Weights of a small transformer language model.
Size: 16 layers, width 256, 2 heads of 128 (1 for keys and values), vocabulary 1289.
Training: a variant of Adam for these matrices, 388M tokens, 5365 steps.
Each number is 128 + 24 x the weight over its row's rms, rounded and kept within 0 to 255. Layers, rows and columns count from 0. The size above them is the row's rms in percent of the matrix's.

# layer 11 MLP gate, 512x256, rms 0.056, rows 273-276, columns 0-255
size [100  95 107  99]
[[ 97 126  98 108 111 114 144 134 127 131 155 122 111  82 145 118 165 160 130  93 163 120 174 175 125 153 122 112 161 161  96  98 119 144 122 136  96 125 139 113 116 139 142 147 164 129 151 136 118 138 126 125 124 139 142 124 121 164 104 149 150 142 122 133 149  84 136 149 160 168 112 168 134 129 117 101 171 100 124 103 114 126 142 114 171 147 133  95 102 117 110 186  87 134 107 115  84 125 120 104 157 145 183 149  85 157 139 118 134 161 111 155 168 143 160 125 120 154  90 137 155 136 119 108 103 140 110 114 161 132 101 158 106 106 154 145 133  99 143 106 113 148 135 119  98 143 172 133 120 114 123 148 130 146 150  78 122 120 112 161 133 105  63 113 113 103 103 127 124 124 166 151 113 129 174 110 114  91 157 118  94 143  99 150 121 155 115 103 153 165 117  74 137 115 125 104  91 138 186 107 125 122 146 162 150  92 120 133 102 150 146 146  91  65 143 166 116 168 121 126 117 137 127 103  97 102 154 117 119 135 177 113 155 118 125 148 131 112 150 161 106 118 123 110  83 133 161 134 124 126 171  96 118 148 100 144]
 [105 143 139 128 118 122 153 152 135 109 125 108  98 127 151 118 104 139 157 134 175 156 142 190 117 114 127 117 107 157 146 108 122  92 104 148 124 113 135 133 134 163 171 138 132 145  68 138  96 114 131 130 162 149 128 138 141 140 122 128  76 129 111 152  74 136 144 152 123 155 108 151 113 104 133 126 147 123 147 111 136 103 121  93 105 109 149 150 144 118 102 128 142 100  77  73 113 110 110  96 111 104 133 122 132 170 109  86 171 128 144 150 128 116 134 141 105 121 143 121 121 143 142 138 118 106 152 164 141 105 108 128 141 120 136  79 131  78  98 128 140  50 181  93 121 147 129 130 131  89 119 155 162  77 111 134  96 161 167 128 115 181  85  87  95 124 104 114  90 134  51  85 132 166 145 146 115 146 131  74  95 149 112 131  93 133 109 151 138 149 145 136  99 125 127 108 118 146 138 152 139 156 122 133 156 108 112 115 126 137 146 112 148 139 170 116 149 127 160 152 146 108 118 152 152 145 140 154 118 140 144 125 157 142 126 122 133 114 132 108 116 127 105 172 111 113 155 143 192 135 121  92  90 138 109 142]
 [122 101 168 137 106 121 158  97 189 135 127 102 109 134 157 113  77 146 113 103 146 122 111 111 155 140 124 160 151 130 179  99 150 134 113 103 106 121 175 105 122 152 177 127 123 119 125 134  82 160  73 151 157 135  87 138 157 102 144 110 113 114 123 115 152 106 113  81 109 140 128 136  88  81 122 162  93 123 147 113 110 134 160  92 104 110 113 104 153 107 127  92 146 106 120 136 140 135  83 112 126 109 130 128 111 120 107 125  96 186 164 102 140 114 151  97 133 138 128  91 136  84 171 103  74 165 115 100 109 151 142  95 120 113 154 111 149  72 139 122 141 103 114 131 131 133 149 163 158 153 111 126 110 119 130 138 117 115 119 106 128 146 133  92 125 107 137 102 121 136 138 115 138 136 158 126 138 135 138 132 122 115 157 181 106 126  87 113 119 107 125  97  82  87 122 129  95 139  96 143 135 136 139 131 127  94 134 120 161 134 158  76 139 118 134 115 139 123 168 152 114  74 148 134  89 114 156 121 132 142 105 143 152 113 152 153 136 168 113 141 112 122 125 139 141 102 182 105 150 137 154 109 169 157 137 187]
 [113 148 130 121 126  98 153 143 151 115 163 102 138 185 111 165  90 114 149 115 170 100 155  99 149 120 119 173 154 148 115  94 143 116 136 113 151 134 110 157 107 172 124 141 124 146 122 114 118  97 133 157 169 147 101 123 108 132 115  86 154 133 134 161 129 128 114 116 100 136 130  90 129 128 149  95 157 139 111 146 134 137 161 149 128 182 129 117  98 175 171 151 139 121 148 130 112  99  90 140 106 142 119 215 148 134 168 136 113 166 113 149 154 140 130 116 136 169 176 108 109 136 105 144 133 133 127 107 149 121 170  87 172 156 140 126 138 134 156 152 141 129 123 119  90  85 144  93 156 115 148 123 173 130 120 110 157 172 153 129 134 131 149 119 120 179 143 146 141 130 130 142 116 122 155 166 144  87 153 153 146  79 110 104  74 143 130 147 139 110 123 127 118 165 128 158  93 117 142 140 158 130 107 122 110 151 127 107 158 148 140 115 156 105 157 117 150 156 160 131 124 109 106 130  93 131  77 177 128 132 137 129 153  97 113 165 142 112 165 104 114 126 137 150 101  96 176  81 111  99 122  99 136 127 144 133]]
# layer 11 MLP up, 512x256, rms 0.0536, rows 273-276, columns 0-255
size [104  95 103 101]
[[143 120 159 149 144 120  98  88 129  92 122 104 143 139 109 134 123 126 131 128 148 122 118  93 164 123 104 135 122  97 128 138 109 140 112 109 174 142  92 116 114 140 129 134 117  87 138 112 114 128 146 156 155 101  74 138 134 143 122 125 111 142 133  98 159 141  92 116 122  99 122 116 115 127 120 146 110 157 111 154 135 101 130 162 105 100 113 125 203 140 147 119 159 147 162 168 113 112  95 140 100 119 124  92 126 109 108 146 157 130 135 119 128 129 135 121 159 125 128  95  83 116 103 115 117 120 137 120 104 163 175  87 153 143 134 140 149 135 153 152 170  95 141 153 144  90 105 139 126 154 121 138 148 135 101 122 150 141 166  85  95 192 173 124 109 135 112 107 174  86 121 141  86 135  85 136 131 119 105 165 135 136 110 143 141 148 124 129 124  96 110 128 119 158 115 114 183  62 124 126 144 121  68  96 151 159 137 109 187  95 156 110 114 166 112 114 143 104 118  77 156 134 121 142 174 129 121 114 124 127  97 157 114  97 179 124 101 158  96 127 126 148 103 148 154 129 142 106 159 103 124 162 125 116 185 144]
 [ 94 152 113 119 140  95 126 132  82 125 139 117 119 100 149  97 113 140 149 163 152 116 101 135 101 132 161 166 121 130 105 140  79 166 114  92 107 130  78 159  97  77 134 104 102  98 159 128 143 147 156 190 119  92  75 139 146 124 136 125 102 103 117 148  97 127  97 129 105 141 146 133  97 127 156 125 172 154 113 109 124 135 117 134 127 113 147 142 133 151 168  93 150 152 124 131 118 101 126 132 120 173 157 131 112 141 134 130 137 150 135 143 125  85 151 100  81 145 114  98 139 106 126 110  83 164 126 138 140 173 119  83 139  90 101 135 146  81  99 139 120 117 132 152 131 157 153 121 115 130 151 148  89 153 120 112 136 154 185 143 127 139 142 110 144 159 128  85 136 122  94  83 109 102 184 158 133 139 118 101  78  84 144 144 108 160 143 103 108 133 183 106 125 170 109 121 140 132 156 144 131 156 112  85 169 108 135 109 112 145 145 122 136  94  88 156 142 122 139 149 111  98 110 113 172 116 167 115 110 137 159 136 150 132 152 111 130 166 143 109 142 108 129 153 138 140 165 121 139  96 149 112 113 126 117 158]
 [ 62 127 116 153 122 112 133  98 130 127 114 181 142 152 116 137 130 145 139  90 144  74 176 162 109 140 114 126 158  99 170 159 130 116 122 130 114 147 112  78 143 137 146 120 166 156  97 163 115 128 124 132  90 116 134 139  82 145 183  71 134  78 140 106 126 131 115 102 144 159 122 164 115 125 119 184  93 149 153  93 130 122 112 123  99 107 150 150 117 135 108  96 103 124 121 109 106 159 153 141 138 112 139 122 136 168 123 120 185 130 125 138 176 117 137 159  82 129 189 151 128  88 132 111 131 147 148 140 116 130 116 132 116 121 138  98 113 143 116 141 147 151 101 111 124 156 134 137 100 146  67 111 113 156 152  93 133 151 118 140 110 133 140 125 166 106 117 125 125 153  86 149 118 148  90  86 146 177 139  85  98 150 151 162 131 139 181 141 135 118 143 116 115 123 148 105 172 136 140 148 156 135 123 113 148  55  96 117 115 132 126 127 105 144 146 119 146 136  93 138 152 151 122 133  99 152 111 114 127 128 131 109 144 120 132 100 139 130 145  93  95 121 160 145 120 132 128 149 120 126 143 156 170  99  97 170]
 [178 129 107 113 157 138 170 120 130 104 170 165 114 127 157 134 137 106 103  78 127  88  95 117  99 129 132 104 125  82 103 143 120  86 115 153 129 128 140 119 138 108 177 136 111  98 157 103 175 138 135 111 115 147 157 108 153 117  93 146 105 148 127 103 127 127  85 124 136 102 149 127 132 133 109 119 107  77  98  63 141 141 155 116 130 116 133 109 115 146 107 113 115 137 133 102 119 154 170  76 162 120 143 108 127 129 109 112 109 145 130 137 110 116 136 132  55 144 137 133 136 114 140 138 169 117 126 123 134  99 170 135 140 114 124 104 109 169 102 105 163 163 117 124 137 104 172 136 123 145  92 208 102 130  99 130 149 139 145 125 127  83 115 138  95 138 118 135 131 118 171 125 150 157 104 126 147 144 159 109 136 140  74  98 127 158 174 140 128 144 133  73 137  93  61  80 133 128 134 115 128 142 160 141 166 118 114  99 129 143 113 125 119 145 164 152 110 128 145 128 102  94 122 153 140 127 103 107 116 116 147 126 102 163 161 127 105  97 150 145 100 152 143  87 117 105 117 169 144 164 115 114 115 146 136  98]]
# layer 11 MLP down (transposed), 512x256, rms 0.0469, rows 273-276, columns 0-255
size [100  96 102  97]
[[126 171 161 157 127 149 128 168 111 141 139 137 149 127  84 208 133 133 166  88 168  82 180 184 172 116 127 140 172 132 137 177 154 151 107 111 152 124 127 142 127 142 142 146 106  95 110 125  97 125 142 146 151 120 157 134 107 133  93 113 118 130 117 128 132  46 155 130 101 151 128 192  89 118 145 121 104 121 110 149 146 161 157 124 113 116 147 150 106  93 128 155 113 151 135 106  69 133 145 125 126 123 179 124 122 119 139 155 137 131 109 158 146 155 149 105 115 139 114 104 158 144 119 128 125 130 140 163 143 129 128 126 149 137 124 100 121 113 123 109 119  95 111 127  96 142 140 138 132 139 142 127 140 144 118 112 172 150 103  82 112 162  99 131 115 120  83  94 148 156 144 108 141 126  99 141 109 115 105 155  89  81 102 165 128 157 105 155 151 158 163 122 127 141 132 141 135 138 143 125 134 130 101 141 131 163  91 115 141 143 188 148 109 119 134 119 114 124 115 123 121 141  88 105 101 100 109 153 139 168  96  95 129  62 144 135 125  90  87 113  94 133 143 127 108 136 148 116 135 114 123 108  97 159 131 156]
 [106 122  97 143 102 133 113 158 162 108 144 130 107 154 130  70 109 131  84 138 153 137 139 145 120 121 158  84 136 136 127 112 121 107 145 113 130  86 133 136 122 171 128 154 118 125 109 152 122 100 102 116 156 148 136 152  96  97 131 138  93 135 138 112  96 225 100 148 161 110 117 150 171 104 135  85 134 177 114 127 153 120 131 130 120 144 146 130 164 146 109 152 165 123 114 118 160  81 137 115 155 145  88 144 186 136 152 114 128 107 123 109 123 122 138 166 123 114 122 158 117 118 155 176 151  81  96 145 135 107 116 136  97 165 132 133 127 138 113 115 187 106 124 147 151 149 121 126 123  97  78 124 149  94 112 145 120 111  92 157 121 143 110 120 106 144  78 136 113 157 128 111 134 145 135 159 138 136 105 166 156 150 106  84  90 128 112 113 156 122 175 140  92 100 133 135 107 140 125 119 145 131 122 126 159 113 136 118 160 117 140 149 125 153 148 110 170 131 126 125 157 130 168 128 139 125 117 182 154 134 117 145 162 100 117 117 169  93 135 146  88 154 113 118  96  82 161 156 173 134 146 155 127  84 144 118]
 [133 107 125 122 129 128 114 178 163 122 107 134 115 143  98 105 119 136 151 142 135 136 108 119  87 129 132 141 119 119 186  97 141 127  60 101  96 119 134 140 110 113 120 155  95 137 109 113 105 151 136 123  86 142 147 144 132 138 179 117 115 121 138 147 135  61 126 150 131 148 150 147 117 117 100 158 152  80 152 141  98 133 107 153 131 115 110 120 114 144  98 122 146  97 145 103 107 116 102 129 112 106 143 136 155 132  83 146 120  89 120 137 153 167 135 146 190  79 105 123 119 169 157 104  98 173  81 165 145 111  89  99 117 129 107 122 148 141 114 166 136 152 143 131 118 121 149 133 141 101 115 171 110 149 105 104 123 104 125  88 153  97 118 113 128 160 146 107 109 158 121 114 107 157  74 100 119 149 122  84  93 120 118 130 119 145 131 122  75 107 185 159 145 130 122  48 136 152 125 146 142 125 133  91  75 135 121 100 133 149 134 152 136 100 132 133 148 168 147 131 116 144 131 140 110 148 146 120 154 125 135 106 122 111 164  86 125 105 104 124 116 108 131 111  90 131 118  89 129 105 102 166 174 169 112 111]
 [125 143 128 123 138 126 125 126 109 156 124 149  96  96 137  90 130 166 140  89 107 117  96 153 104 116 146 150 138 136 142 138  87 132 125 132 152 146 154  92 119 162 121 156  84 148 110 117 150  97 154 132 165 152 156 126 117 137 124 144  84 113 127 132 165 129 182  96  98 122  97 130 166 125 110 141 136 133  84 104 129 141 158 138 132 136 210 129 104 115  79 154 134 156 117 134 136  85 135 142 107 148 129 121 119 156 141  69 131  99 152 117 100 147 164 130 156 140 168 141 115 164 120 100 124 131  98 109 146 133 197 122 144 132 114 125 179 170 193 156 141 116 143 160 118 107 141 105 137 117 113  87  89 142 127 149  99  94  98 144 124  95 131 109  99 113 164 145 146 139 126 120 170 133 135  94 109 117 110 144 127 100 163 129 111 120 112 130 123  92 100  98 124 153 131 175 128 179 148 139 124 100 121 148 179 139 112 132 137 124 161 137 191 124 136  93 126 123 123 119 116 140 109 151 134 139  95 123 105 121 154 144 161 116 164 147 123 136 180 140 118 123 158 128 171 132 108 109 141 124 135  82  75 138 131 146]]